config = dict(
    head_dim=128,
    positions='learned',
    extras=['capped logits'],
    init_std_o=0.0312,
)
Each number is 500 + 50 x the weight over the matrix's rms, rounded and kept within 0 to 999. Layers, rows and columns count from 0. Numbers have three digits each.

# o: layer 3 attention output (transposed), 256x256, rms 0.0355, rows 145-255, columns 224-255
# v: layer 3 attention value, 256x256, rms 0.0252, rows 146-255, columns 224-255
# up: layer 3 MLP up, 2048x256, rms 0.0424, rows 0-69, columns 224-255
# down: layer 3 MLP down (transposed), 2048x256, rms 0.033, rows 0-68, columns 224-255
o145:551568479490498491363630521420456434371452514460461444553528435478472529439521479550451588482392
v146:430538566498421579509525518510455492523566393453465479516628481564533483432541523523532447476496
o146:515487498547521497551453533574577495500518505544441513538440547535513555541498516524494526505516
v147:477537430441503457485516577544425429489469510458459414583401648432415469573451514492555571491621
o147:540422450507563425472537464505474496435538485485475485493470518409456549475572534501376508497448
v148:505436543471510512540454527523560422472578413444483429530624485610512462489553427493555534536560
o148:473534405526484534482450511483472526481477480554525527457492555440585451430502473518484445424529
v149:537522508412520451558459498406505509438447466495529544563493480455550599556489486530468444551453
o149:610442485531457494558487603425516539542571520563582513497480588427427498570541483465517421560485
v150:528552502508504553444529483511429550591451487501466456449505504479520478467517499426529493504488
o150:467422585462487564549483450516615491488577500513462535534562420603546527501519531488539520509510
v151:510463538516462477530567469442447522474501532553486498580402492428531481633449516571591546579495
o151:474476486341514506619522514443488394567521453465436509497458498405553559579416549432428456487464
v152:492497411508537418509510486487476517470566519562472489488436438499499459421482486555478566516476
o152:478562466557457474602472527446531480491574571575543440442522400429527496525543499498524548579526
v153:525519519462503542500500517588474543478504447473443536500508567524475452565480563486526557454521
o153:535493593474433493565538533510584486489469443457498448422515455492418469495553485613456472536503
v154:517489560405502581524497501488553483484481535481532584519454457519478554516508413509538475481426
o154:530379483434399483447548514451446501483439408535379527547479506441534506483434495489447527515545
v155:566544552467441477432583463543469535507506560483470600488459432454476540448493465541478539452536
o155:456422455482494457595485467452469492520496417489512462451543540464569493477528440510472567522459
v156:529504590475463542604480469511501548471439460509480398503489432540523512536553511528562466559559
o156:523520406483536511443474495500519456563507497504536587525505615443476462510454521419467491497496
v157:528466492494481415479493445609547567473453503566486465457542545557445456469578458472439410571363
o157:606560491440443565535553560434474526488447468442547490420570470446555488497444462560548511567530
v158:564540539417497483475500477550513410489470627575577451506484558491440499442531454454534536441566
o158:499506555477449466421515507408452556475420446514534572401623423461497423451500444468431409524501
v159:502529531478476559514494504506459526447470430503445498546504570529627527558433524471516426669466
o159:516490533466449569470567484502509540533506442464487570586462543399376575613574551457469498462463
v160:464562586525522571501477507480420472481492441517506412466558535510501479496532498538521467552441
o160:547496538521473525473487535562604486513432487491415521577458478628483554513558509489375517478470
v161:489527474547445508565499462499448526527572536526484502536466567483559520618489503542449556477480
o161:446492409492513501536558515455475464512554490560492504478354500368484433533510543466508575506512
v162:498492491437521508491415495455535504529547530551483454394441397522538466436540446496505421539489
o162:481514523512469578514472547499510492570511486484432516486482479455537458556489492446553529462525
v163:490468498452537479602554526510429550475516419521489447543546505504475438500439474521572539492587
o163:420439509493470569583457562480499524580606569599584502532429508515528527600481560532539504497526
v164:649447479554497513513478486578481466501440451482457385500579568496344468470498560451476530432546
o164:533500495498542410525554499480448614488478540471561614622576465547446520462566506478444534565544
v165:471572497537483487450444421533573484528524495545449523497546424491484476419522480541428501549454
o165:589504615499415600506536549514462452470590513396477452504461484464525520576410473497499502515498
v166:520499449529465394524607476565462568462503540506466425569487510482475538508458525568425496473622
o166:552510534594566459506565603456484488465538469508521507472516486465516583450503503565551589637428
v167:485536517461520473577579526554482487480580480623528494481461437483596576489564506514488610461459
o167:539495446442459492432502457457492538555463487508385538580544508513491514609463576435513589481519
v168:507465400490508451584498478502495492391579440614463560418547512508528420530546593549514445570397
o168:500579483512534509492534479543494408472534523466517397491471473433518475556583511476500577471509
v169:518522498535541559500587540509365519540418413479476548505489538446526539595499519546540544410518
o169:484505507417410473541497458509513480476498522550496501636483500530485594518456553503467603508515
v170:541485505418495526529457456450473534493520428560514478470549465421486468440467349438487491434396
o170:476414479605487480482487505505470519477464474498564520481476456535575524529610533499422513591600
v171:608516506519472477552555501622488463440616568462430466518470477508428529540526530425543433450601
o171:489474480574529505460489483531544495488438505517543481550486506521456435554490558526577478379542
v172:523551480536491434442439475480618523580508397534506524423512524494504495507450480487532457571490
o172:468383592530537485470469475508530487457443523520525493481476490525478503557543526431488418445432
v173:517551462489548550480427455636463577474486514493452319551622456470498465517559490449473479527431
o173:538479497536521540456529425508532570516510449488437492503483484492560470552535434435545500528528
v174:459451477524470503526513494541499496436477551491435494554554555512462516432483443448512480546541
o174:400517472583502459468411507496462482500440440545670479524535530571597509514527503626519399499540
v175:540476588557512456483478482518525528545487492465512470455504533575466471481406551517456456538541
o175:513493497491521509465473497481508491436540542495455488510463517513487549524504476483548484491516
v176:571519438470532498573452490574529494499417475440532457520603597468472477522575518467542556491566
o176:507481546577605466492534452570403523469484503429509518577465457556468489543497523467452452483433
v177:454459485505511426586504535562544496438472462555500458536442526523502539597460523504520524476488
o177:461384403532560542446490441495493562568468476548449593525569565511444574489562549528498416471510
v178:474492480561482503508470468498532420518488482474507467382589532522474475449528455547425431483397
o178:554545456558532486554455398534504514397426526492537561454567420535560466419512497537446500593435
v179:491498490537530507559463526568555499435519530505471446462413604467503560533474500503551564541456
o179:512503550509550520466502492503498444476588503520532512474504459500451477597472571452508481577559
v180:520475440581515463465420522505518519484552390542590429494531559579643492553490535546526495510398
o180:444568484536521484486495474563521537449575525501470552619492538433479455464496509416521604484523
v181:528443539458535492446431457527573504495444411520505504566477435485483520526460454471478408589432
o181:513445479508513583497451484452520523590472519556502511397504525485455491587544426494561363443562
v182:544454510502511537566538561425406545536595520469472537500470435531484525378488519599571543439498
o182:526439399500475433558516539497445519555425446559466537514480542448524552486493519528533480527516
v183:455513495486489484515455515473510510469504455442521477527477626490566550533539600477518475451513
o183:567479455543588514483422489530477515453510507477491568565507450538402406520506458441554490467448
v184:474507549558523487420442485588572532572542500423509381452568430555515549469605483515508491558535
o184:506564376604539534560431529421574403510542591514505503528473464495521465546467494436565479483550
v185:499507552563449535496516447476535509513570499411520493559420506520489524463522446480533555531398
o185:513541489404477512568494460550452471520519565502545537535526514513565471359490515517477492514549
v186:449471538451461446523465506538517449447474536600579526512509465492487448412448467462486558497472
o186:506458467482529480459531432522469490543380441479419472452514578543508491450533533451550373436526
v187:405451412429511509445473603567530569480512465601541413533442581536482479506390546467550561489738
o187:415519549591592449452548521449443624420561495482483487433453559567432527412559495519467428411437
v188:399515546556586588469525576499537443535426406514472486548487575484506534403521526598534503572549
o188:521454508517528465546442500551550533534459489441448464530579464494455608519503521506490412516464
v189:478447498473537607473478520568496441395493513399481492503471563552493505435538419431474479439482
o189:434474606577444514468524441523570455500458448569508477394483479537482394472546499434475561471562
v190:487548504478498527503525437524586449470519506434487466581558460513558463456557514494567568504416
o190:528528551559517538496435570556453526505522515565557537534540461555536458510432507556528517525605
v191:575479394552498482504451478506552441519524479561529509480446417543433424357518520513472416398420
o191:539464429509474395529501511459455561531507553506601520436605519475517503467501558583542508518517
v192:559570521476491606507428568570441469486486512523459499508574548513485544565503545622539438469506
o192:439432595517525525573520514506592387539492417451461498603342525559421479663526520470524520443448
v193:504451530514457517435503489574559477556460480563546505473571483515434501491499557453498459457491
o193:488532480475478423486492446503513437529392513479515510514580492501471516449547489517489453460421
v194:473483567511518530467533464398528492483647535536524614490355516458527526353443507576469550475457
o194:450529443438429490577528527500519494525498561453593446356535469459499471426433486583503562527495
v195:513444425502497481445570583512521471433428596521422424467608590458487506488473467557515464544447
o195:472520550502503520446477399390441543525500468516576562588507459534556512594408542451488541473508
v196:499472527400513428474468468549487475447558607485496577453481459429403433416433449425456518410480
o196:537526443491452448428532568379544570521487478459483477390475477417528524490422533471482490544504
v197:496545461528468436530522500511464460638513498441476483519454342539495520449471492510522553491501
o197:516431533530458511641500517582475526603545476467400492538546498544503548453480482478536432479523
v198:482525521465510506515551446569518500512586482439446473514533485504470536531456497559531481588459
o198:404419429517416493565498452565493449629477496542483519571471495563596561550321570519448423486457
v199:439465452538535552547518461480517492507541469498497500516472417571548499523508499488501473514525
o199:523536481571511500501527469488517428490455496538520497484461555502561501448563544502482519556549
v200:471528581404523527480484530495438514519471451503507473500488607498508546573547499531398602480587
o200:462532562514524448535470542675579603431545500419428566481424514450429590446497523499506441527466
v201:470504429518551363614490473528534446632487516595411531449603484491437479431494506568507567435480
o201:506510480459535487507469475493400505498441500464511484541526423455504532484500488453555360515448
v202:503471380560582419536455459536502514503431481555574530493443477526382476536517516504517432506380
o202:531468444501524465472513474464435497596523511445480466536609524485518650517500546547469404590451
v203:391518439452631501430420519565461502463449442544512549445552575492512494593460512508490447479537
o203:489504538543471506383550451522543529455492429524399412572503460524477544496561527464403393490412
v204:549498544461479458504504454419520524517568529475518441512603425512538555570571528561565456508453
o204:489498522461542574547452545540503508542572464531500558628490548448464460645433517371544528522475
v205:502442542453425445481515506553471576501525422556532560523473466443565477450392512441487531482447
o205:500466460411528414389499464463477664476464500496510391403494557414525581437479410542460424502502
v206:623491466512473464553490481527537461527492500529462501495493493512554473508495581563527489484455
o206:479564442504454468602523561500489498572532513490569520542449478408485472491485543573589531511511
v207:502471503542471475466502513537554473523466531452438454448499508463542529433554478497534598591506
o207:436508504491509539557456483459466407513553482496444523534448516463504479543424539432493550497544
v208:504548602506549512437497451540547495578496633561483558474518477488508469513560507524428461570400
o208:457535500518481546556485536621507463524427460425586416557550451573454563574454544520480442566497
v209:540471411571419530569547478443386541546550468510478548489520517550553526512579508569430579452425
o209:443498369445531521545567495497454460465561588487516519604357510414476538514513510470563611535565
v210:531562552440426397548565524524656573564529562448523460550499521484361488530520515522491556537475
o210:533459420437488549485580470480499548538449526516561536479491553508512522492498541473463498491472
v211:495513550449494438540528432557431561601428506558450435491424446438483436481611567535415530572449
o211:594497470480537530544462556479553535504600515374466497572511497432507546507421477409537571556533
v212:551509477602491442564639509431426436494558507485552487592527461473449463519403502526496530417506
o212:556484395414442438527521504488433514493501499496473535556546492499530521401518516576480444519476
v213:514552563484557423496461543569508463389486486541483470563577615424438499530531520582495434434481
o213:521512523568543465423589480531564579483438469462538460538576471447484529451556504497386417560505
v214:512433474506470529494528481432520468469500536467527455563459575540583457526504495511518565599588
o214:456554597524586528464508520494416565491569501485544564470429558536534493474457516522518607469459
v215:373454499438464592467583450492493614432567480532472497565429447591449626566408609560464433592457
o215:537492570463529448542443473593629522571578516486538474382447615409488522565446478517511490489477
v216:550514498486471473447523435491441488552469532442436474448515524481468591536487584529528509494428
o216:545452499471482498584475488491547529588522486496618485538514458425488528536477443479444488549492
v217:559580449500470492535667531470436514614425518477465472546561414484460546503491523537578436515531
o217:509422419540536504567500519489394537518517511529569505634541549532582539497432479467479523599536
v218:506485558536450447464477450498566534514527485444509599508528373478385536513465502473491443443483
o218:506486554492494479488570522571525502525523501468566524450491510574540561473634518577425516571452
v219:546453477493545534524516581451470503555490548460425502524471577578471441586478571438508443452499
o219:448479451519503505524496510529525467483458601614536438525462486537492502557501547538603499490579
v220:503537558398483483331462576583567542418479469527517501520552473469528469527479477453558513475463
o220:469482534483485473454473482455487563510484478503555486491477573456495461506529457559502463516452
v221:547545512418505526506537495490599564579529453516472433539455540523454482479469388477426507401461
o221:466338530519419510436474545517525504494447488504462507500548459552456544599505482521602345515480
v222:456533466602554426547508495505435612461500493489467426489476439518494494459491508518481639470526
o222:586530509554505551493429507546604492504578443531324525465551514418471561504620459458501536556511
v223:519463519510519458434451512478577456499465584427476506487562544485416525495541442450493420545523
o223:475444538569545512378477515527464425419498470478563492462506476622504441484512463550531378472539
v224:513530478465532443476506453601556578479579547523530434557477532477404472450520563461523511632495
o224:609417467487561444418524507439444588614482518476538474392468500547466562488453526508467434508438
v225:503559453543483462564541467512567519406542503438515431544572450473499447513549548473492537537536
o225:502511586523442475434458543566430480538452474488537498498528470511499484535570554452457538544471
v226:593480488428535450602481565466486468541437551672469498489417502440479386473518553457492523433592
o226:462467403540588444462571517381435575462573532473551504441452526411443508459374480501556443525459
v227:514531513462445495521458574484481409526465668628489623445463491491348580505470553474583466471516
o227:503421472344479383500616467376517467501367464478462410532534477396476507495467451498447362481445
v228:461434464552543494503528466548472492541501453638582558455552546518521502454451589493522445458555
o228:503557439570577403512551505526506545466527615392411453550506450484492500471380504570581481441479
v229:533511607518490499470452403531439370586485555531499559464634402491451499462616440513397427445428
o229:571599539449374544554604546526548557485504494449433551573473484526568466409494443538481558651601
v230:508565529518479464543552518503495512508466498495548521503433528509445501458444587375513637477524
o230:527515506374567496615505504499530646449601485515588488491563473433482554442507433574490441498425
v231:613482465472490483498493454571442524484529547531434476586583565588553543596501529512523443558541
o231:527527511523570552507588541493553656555514427487516563586485577532427439459433537453493506519497
v232:518504414411471563419479452528582498469527378498450424497508454431501543483447522523484480590412
o232:536420544496495489495530449429549481532519480550560459460381446473490492545462432457440503434459
v233:523476563493503502421461485481541494431411545491484431484553618537406475510682514463523506479467
o233:512498547532569521435418511507526521433451501328528526422451521589492366558529459446521395418610
v234:509465484494447500463560437432460496469519467503494485513420415434540474393497607511545519428547
o234:506499428491487480616474534442405544510528522458521538515503519444544541506447458582509520540494
v235:464471480522466614516493506560535482474514475487489500567471543569516466486524538569434557583534
o235:413455514519444486511560502500563439446484514576495467417447539487524504550484437548522515429571
v236:406423511460501575485504402561666496455468470507518533443544341547529450480518448468480473566380
o236:502559523556497565507379531474521445543578493526551447358580526572543395516538459524478516496522
v237:476452525505494566496442506496511532483465459505490521474490578524498528524539525561498442591515
o237:455458511521506531515465590445533496515490560494563529486381581386484504567496473465528497459484
v238:552542509425460512539487463525524489469478530493464578527484521532424396516499503437463563465405
o238:482419505403493534346530442447405530499434497558549484379434585567540447430537409509478471450548
v239:406513446523541467534456514517465484561540428531486544444564450609590431521553570503496577438555
o239:461583525627539498562485567581552510431542582418339445506469470510532486510556519566461580518531
v240:496475608432510508376492412615558549405497410532467563516568572446497490510506500497466373629500
o240:550491520487503438490468534445556542544442520507548429425463514481482545558433465569449393502436
v241:541391408545571436539543518521506509556531403555484456533514489496485506381419522559551577521554
o241:555509432585641445505476500502473552496522537556463438522519511586410542502512511486514439463494
v242:515478538529466489533489517526420486572417572551530618502491365401489475473492472572448538533411
o242:542528495432565513512569518428519583518554504453464510550561451465543561389461498572468577574560
v243:550449451486524486530554519530422489447445483458574461459545636531389401502446550497522415521511
o243:499513575449532449452401428497485567456490551527497528503506489523465466500573509480511480497498
v244:464573490528500482554531516518536543520490496467451451515538544577466495529549620440477436587455
o244:528553491504435484513514464565508562515397515580538480455469554485510551450479428498461511407569
v245:537501581541571563465534430508525602536455361501503509450581509540534495441490542493414504500447
o245:588476534451435511460499432568551559468446593473400482438447489585458495415538418501561500454540
v246:459548532485413586541614455448467494569547568570541552427500379517479561489493549506489550465511
o246:450466511510458527590423490543539491436519520476432501548481500527573565498462474419532569448510
v247:538463575562541582509461411531533520512523442439449502507508472506508505458484439543473518451441
o247:452472441524455507534444502529573383508517520626570496529538447605530537505499548525541593527502
v248:511458477582525644506519528432506389452479496495457519504571515530537521537610493518462475546523
o248:469538457530470507487484539547411494503428529473498478504443468482486560528418506468525484528541
v249:419531508490485502488448460487542370467444556545482576445578466496550461529457530435504464487528
o249:511497451468504527487501488413478523517458394493525495529440557446551453539491462520505404476467
v250:558487574512424446599424537528470511506559443472512507475490478516533513452468510547501485487462
o250:460469512454535526500501536522558379490460515548505492642407510468502461595502608510540478548436
v251:628568515509477490530465513527570453512492518430547489485524477548506498538533519507465475505426
o251:493519427482508495505471550474508473489516447596519505520490513460489429447478555494483474544439
v252:577567488517470494499522440637445520540414461509522538506531455439506569509427543496468559505522
o252:469382473470513550524558489510512615453663451515453468518477452525484623482531457443475527557526
v253:485479564495503510445510569512571466537439489507523510449511416562574464405519457379567448485488
o253:460577503536481512493463475460479513508536520491560513441505540465525448394390431581496500626543
v254:481523492450533456508579448689515573463462444412472462478422491526527586552502635533476570606480
o254:530481531493469583568452509433453542448566508502532529560477504546445563524448451529543465480534
v255:519488536503504483535555482438501472352450450442492606508560560414430570556411449475516532552390
o255:516455445425494496475487457408463475529457441559535487456472545417531485604584521565431459517491
up0:531506512532559523455577516484629528462419438477580562514503486530539493512414466499513530519563
down0:506498501492538439511439448517554431604539446534434451466564533526483460475484517444555556512546
up1:526527405457527520483540477449422503396512486510536517456491579544447485527518537533514449528473
down1:421486576544498548469515486513562476533549549540522479559469513507490510479492460433521481513531
up2:544632397584497547502540411578413430473494522479542499543497569518531473496469515483496520511510
down2:454489503474581539485425512445532589614504483471531554464534496472454539449521457520522451554537
up3:529541386469500518417480496636518373429512610428449572531465484460373491580495501432419513539570
down3:436459491548549431482514562461521626477542578600444470509470628544533564548397433462453455451430
up4:571543487461497482501490473555468509511524541521462469587494495564498469545461432528420468546548
down4:439423450479426478480451450456552519496476542511459495483481513406516597410480510478495533488473
up5:527671481547497510502519521572472442551476521548544483545565605513505469465416507520497516454539
down5:504490534454514461529473488504500473450477476467521560497612479454495519535521456520516473436440
up6:479562510510483446484505449414496460464512454484428532525555504489526421392555461472490517555522
down6:485508506444534438502462488496542524509524510528529512466518465548435479481459608619471452450528
up7:487522423422476535482547487493394533561486523494594611535434519458506498509525498555548453570533
down7:479611571565597496467555619459587388470437501500451452462447466512532539563429433514415569451520
up8:606506448396501543440570548580508512479493432573532521485501546510492441521509492487473538466531
down8:373444543574484512515559493397484521496541510474480540619592499475547502461421510485455464459513
up9:570511456430525477513507476529451482461503546557516565531524533577475473460484436512482529512461
down9:438531544463471483430479529439527447566505467407454513426403512442530540513470524456483477482600
up10:511464503489583457467502485537521505474449499513495568559469502489444468532594577546459439605616
down10:429573605604585563450479559502662497415404364480481541442383503653528429419552494477508657487469
up11:500519543488508617455497547457454534600476512556543529534527605549557481501425517506527486432515
down11:502529441415474425547507536572583479457525453583486518505563424506487466537576479451547564599408
up12:501459578522501531501537439560479355520494370522532526622515520513433524447462437507488435443417
down12:475420464545569573481431525442509425540499562490513523475485420422529527507516463510449453522575
up13:607510496425461508562493454436508433412480385611523542526470588536519470604503536595404529484417
down13:439581570502575509406525566490610479489528455531467596485530558542473520437596507369580536498440
up14:519466497466467550463507501542481446539466457488688572465617521518480480560505452415535429554523
down14:536609473542446450520547479455426456426543516525449563457497508508478534444497452523491501458515
up15:482514458462558500513484494478527455483444400567598581548521542472578429500631528503560478391438
down15:552420537523531519511516489497519578476539536556454572477484453475493585513506470476497520555414
up16:452508555485561459468542552576430475425503463422635482505565483501467436523485529491519431508529
down16:523466486502475495521543493517555458537386563455506535564482469489588463436431541549583494523502
up17:588471421470454483532453482517500504568483511490536472524530455456479490484525465391498511511487
down17:525568592544474518437477594633501579444447427442513531506512490421494440570495541530442408503505
up18:497542503455518483455471543501445473402489515394473551508526498545451497527444495471442437493456
down18:457500520528506480496477513484468458556507538492486512407518527591496563495495607495548496457472
up19:587474499472475395453447543475487451471463513535487494495408532473495522418446418576509515546570
down19:580514526515454461517601465518564528527514532498455404374563489469485479514558557407493537496471
up20:469503560428538534414521545481576511489519591507491556481521536456503575436531457496538508575621
down20:472421475451460458537519552505469483512550487440561521520488558538467471568468539421480558462468
up21:546493522487508380527544482497498568477542478492511519492423586436467500510418549500522513483480
down21:558477447508548456460555420451563481533488511504495467549476573494568394522423513532482466559498
up22:582469423461588379510467467586582520362511574525519504487513477584519490613464577461474480501515
down22:488482526359493485564392520409570545635512398437464470486514448477557459500544422525459428550547
up23:481548540461512468452513451454507451503506491467474501551469455483495471617512513432472513595507
down23:557499447603506525388492446514546531476456521494542494554508629561508497445541515635558561492457
up24:543601603495472506561513559490407512486454508420487517539490507487520492442426526509516504544429
down24:442466480490480453445514444511467420531456513508449596520503449457576510460472534536593566551456
up25:494623518469478466523432582573526472523487434436462489467392498491557506477447508520503509524435
down25:533500493490564571434554534530427479576505539542538535457443516506593555406507505454544417491528
up26:522568517487563495397502421555501359461541396506609491591563460463447482527473411522470490538492
down26:417511441597465590452473469394552593426429497583533490529581534559558470496512456468513475465571
up27:512606540399558468474550457606475506446463486552549516497548465596482470548494565570465540571493
down27:479487452538483486464471462540470500419442588527471508466477620566534603454560575516474510469429
up28:508579511479461382476597522526439571352474483426557508464535525495473497537427442574553471481484
down28:435405443478458434513516444458484578574484443529448409457472513504503585501490531578408500555475
up29:545498568507633490460567504472546505401425488441511491547471555491465458504541473472516536488511
down29:444630427547459515523591603509454521522535532534466397438531422489588533418541477466478499500529
up30:551529488476586529454587498571447488444582472460553451521517541623454494556591564429546526548428
down30:443525578534546495443510465426521584540633540546532483458488446540472502478524533473534420431539
up31:511556524584609466433618467495558588470552478575541555519519519479484509558480630489402585550501
down31:483526591481487549574455447470481536539599544506504510594543581556388520522517461386518504520445
up32:452472441521477538450514541522466536487396459420483529553528577499512412425540540535466503485534
down32:512473518499480456499624467508429519496512463557472572449508464551517603563542513490551468606408
up33:498525469562546486497455539512586615480461539577557476467522431522468560388461518491510486393525
down33:508528490573488404407578442591461452509459450376420546474471506542521571448543544449542480479554
up34:551471511465520406549531543573540559436566521531550502475502468454428515531554526525477465588476
down34:584585511563431628504497465547583515471525518578519589459520554556538462568490352475473550543564
up35:504561552634545454467531425569469456475427499396559459483550459493543556483425498560590374538526
down35:434482459550480451507520552587458564537505522515478472464602396582370377463520516470436577498465
up36:502529503382465550497520494484542472466486502498477470471452530428528491513466484472363610512465
down36:483417485523545415485455482511502481512442470475538525580575573626500522495550541474570369530509
up37:485528469484554493492495494439546549437455457448520452524511488472592461525420465507483497470460
down37:549532495485556464460525584488456486535550524507455447447520492522461511445486448429547495437533
up38:481509510528522489496475469362469424475453476553585622490524456573484538448512491570391506566540
down38:509518584553526425489526553476454471484496443480569548532535399531463576525540467460544498457470
up39:586463526508471478514525491600545558467457555531512537512520540549505492504467464460500556503484
down39:493532462456414535537505511518431506445503558523480498558471536452453441462495473475512570492547
up40:534580443443548537451529505392528479436552468451532488469567461527485468496497493580585477486494
down40:514444543523499553532500539542454554520499466528502483451485553546557568549560462406513501508592
up41:473455463460498542519466546509443490418488504532493565565623513546516511491549377518457492453451
down41:497592542532554435482617546387538467493425574482472514556554519533542520489521527532475520536517
up42:453488546484464483479442385563547494444536422486452547534506490588542466436492492446453486527474
down42:500506429501389486506468507502496500473581475486586615504541488460493489464406540486450500535476
up43:521526537561513433411460484544499496511563507476492457520525541501505488491434597488539478424338
down43:501483458619444428565449439445440535552476458582602452510447492529525503486506519433569485517525
up44:503575574577571578513443438452501458480500461466517456611449557544421423487381499523441409575527
down44:441545466614497533524523490486467515456547488549563500536466574492485514554508512518519423547568
up45:495480483489574550451540504487502471479480566556598515618501583467471412500460489496557547498464
down45:492481501549508471573483473510486503477509480523524453442462512419550469525490451534455469478473
up46:573541450452533422535497519441530561534497411464490506561504614562542483443547485399432479500421
down46:468463472559466456472460488483514541483493498587477440457554448436502535531508551481483517532463
up47:490490482549472422482420445568529488576501565541514469566514465475424501569521526549444490482429
down47:551560479470437425557505500531509469536406425518532509476602565507551584443540566409521570452508
up48:468541561498583499448539525486449524440456461517558565536437530456526553562481511549475434488491
down48:543545509464513478531511454493503437531514533559470471462560547639517586516428502596488517503507
up49:501466446514580545511492455462467521406470513453491498566461541458618494517462483565519464535520
down49:490496468534445547483533553490505548532497428427516483454453462449350469541490461495472538497481
up50:430574445646569583468474460470371542493551487520478549631477573538576486521518541442508452537381
down50:555621465542537540453517574384627523494570499427451462516565507535481462478494514569533581437452
up51:557542419517533500532569494497452431535525520550547531509389533502503536503463446437526589509523
down51:513509490544517595423524475443543516502412530509621435454550596517520464529520631466497489473447
up52:563529529407476490501507471528523538499524483471541367467444509521436472469518480472397521536500
down52:572514555556490563428488488536387587412525626607398601487614433448531439677567467470592456581554
up53:501484528489491531429535507465534518524513527430577420491597537548442453523459455524387508570502
down53:527517505540441525526476552520479480582596491569478420574546544517525524508548441510486527457459
up54:571536495461578499384525503461588500543493477423493472450501525580449489560477474451473482396502
down54:511470529459354494578578532456565518467607464491395479499559567516567515540484398502496479507497
up55:479480474439498486530435483524527451415578463496522587526480493589521516547423504531409468580485
down55:575511466469601553558466539604511428538518515521533486471403505502584509486544390455558519541493
up56:545512466562457497450466549500450516413531532598520473561502464439479477632565458648521588433550
down56:529472510525429446562523506487589505540458460493485489478549559448520581489404557367506549511477
up57:439478498509622388484496525488517426411499370458527629466550492514492518482540492461438492502399
down57:599569466466536474443522564333457516479447505516473522495403584563604529506471521534557548481474
up58:525546472566514558496541461509531489529592490565633564484443490460432538433543444497538551505561
down58:532460541534499364554504516456539405332412487373416392518489492618520545511514499575522488473467
up59:524518424472446544447517527498568483478540456400504655500406546552429510472601485488501484529497
down59:478495482500474501470505544464504524577459530530588534462525524570518581598421526468346491458539
up60:471490451431473492481552517453459499516490465500547525483454503488486453494595505551497508569450
down60:548457426534465387507496461514488439450442516509486474499477492458518543622509444497399531476457
up61:470606525607550514494518573423500457468559545505517503509422452485435579497456593520527526480455
down61:583430446428518537503411441535414533484495484454523468465583493541501506519499468477479506524475
up62:495541546544513449596475528469482550433428507509496475562522489488490547469565454545595445476502
down62:553449519480550455394464477521546516521453520583527545495600503560399487505506521483517504490503
up63:603482587608548505447516510539373583511431432422515456484527524628533529511500535487509472523449
down63:468540438456494483568489456439541494545446647500501527535448420503516451539409498564541541472507
up64:477615455576477510455501535512561534521489580481606549524498479530510486534444647532446457473523
down64:495549453524578516505520582522469535559541488478472449534520513487430544542452419488613612485542
up65:539545508516447442530508494522493457493470512452577510509507551560433414460519488435429532528561
down65:435467549575406481517566543510551524455456549468459491494583452478579600562419533497572426516495
up66:495478596478469481523453449521451462479493426492542532571513584460472477471529477591453457439443
down66:565463464488473525521525473428562523481536522508469483568462414529470557568566400461566575491486
up67:557582481479559488492534486474488568412491502455538515530538509446403440475534445513435556563402
down67:436462511519421478506469471473461511562552548528488534577508508592534593539509517552460453481456
up68:586501495518468546533511519484438430480489523513484452542596490575548436438466554549505431496485
down68:463543465460524461441456536603499471448525511448553527446475453429466544597451419482478421446528
up69:458421503524498523462471508566517505479482518424494489475485464513395517487507554530478438525480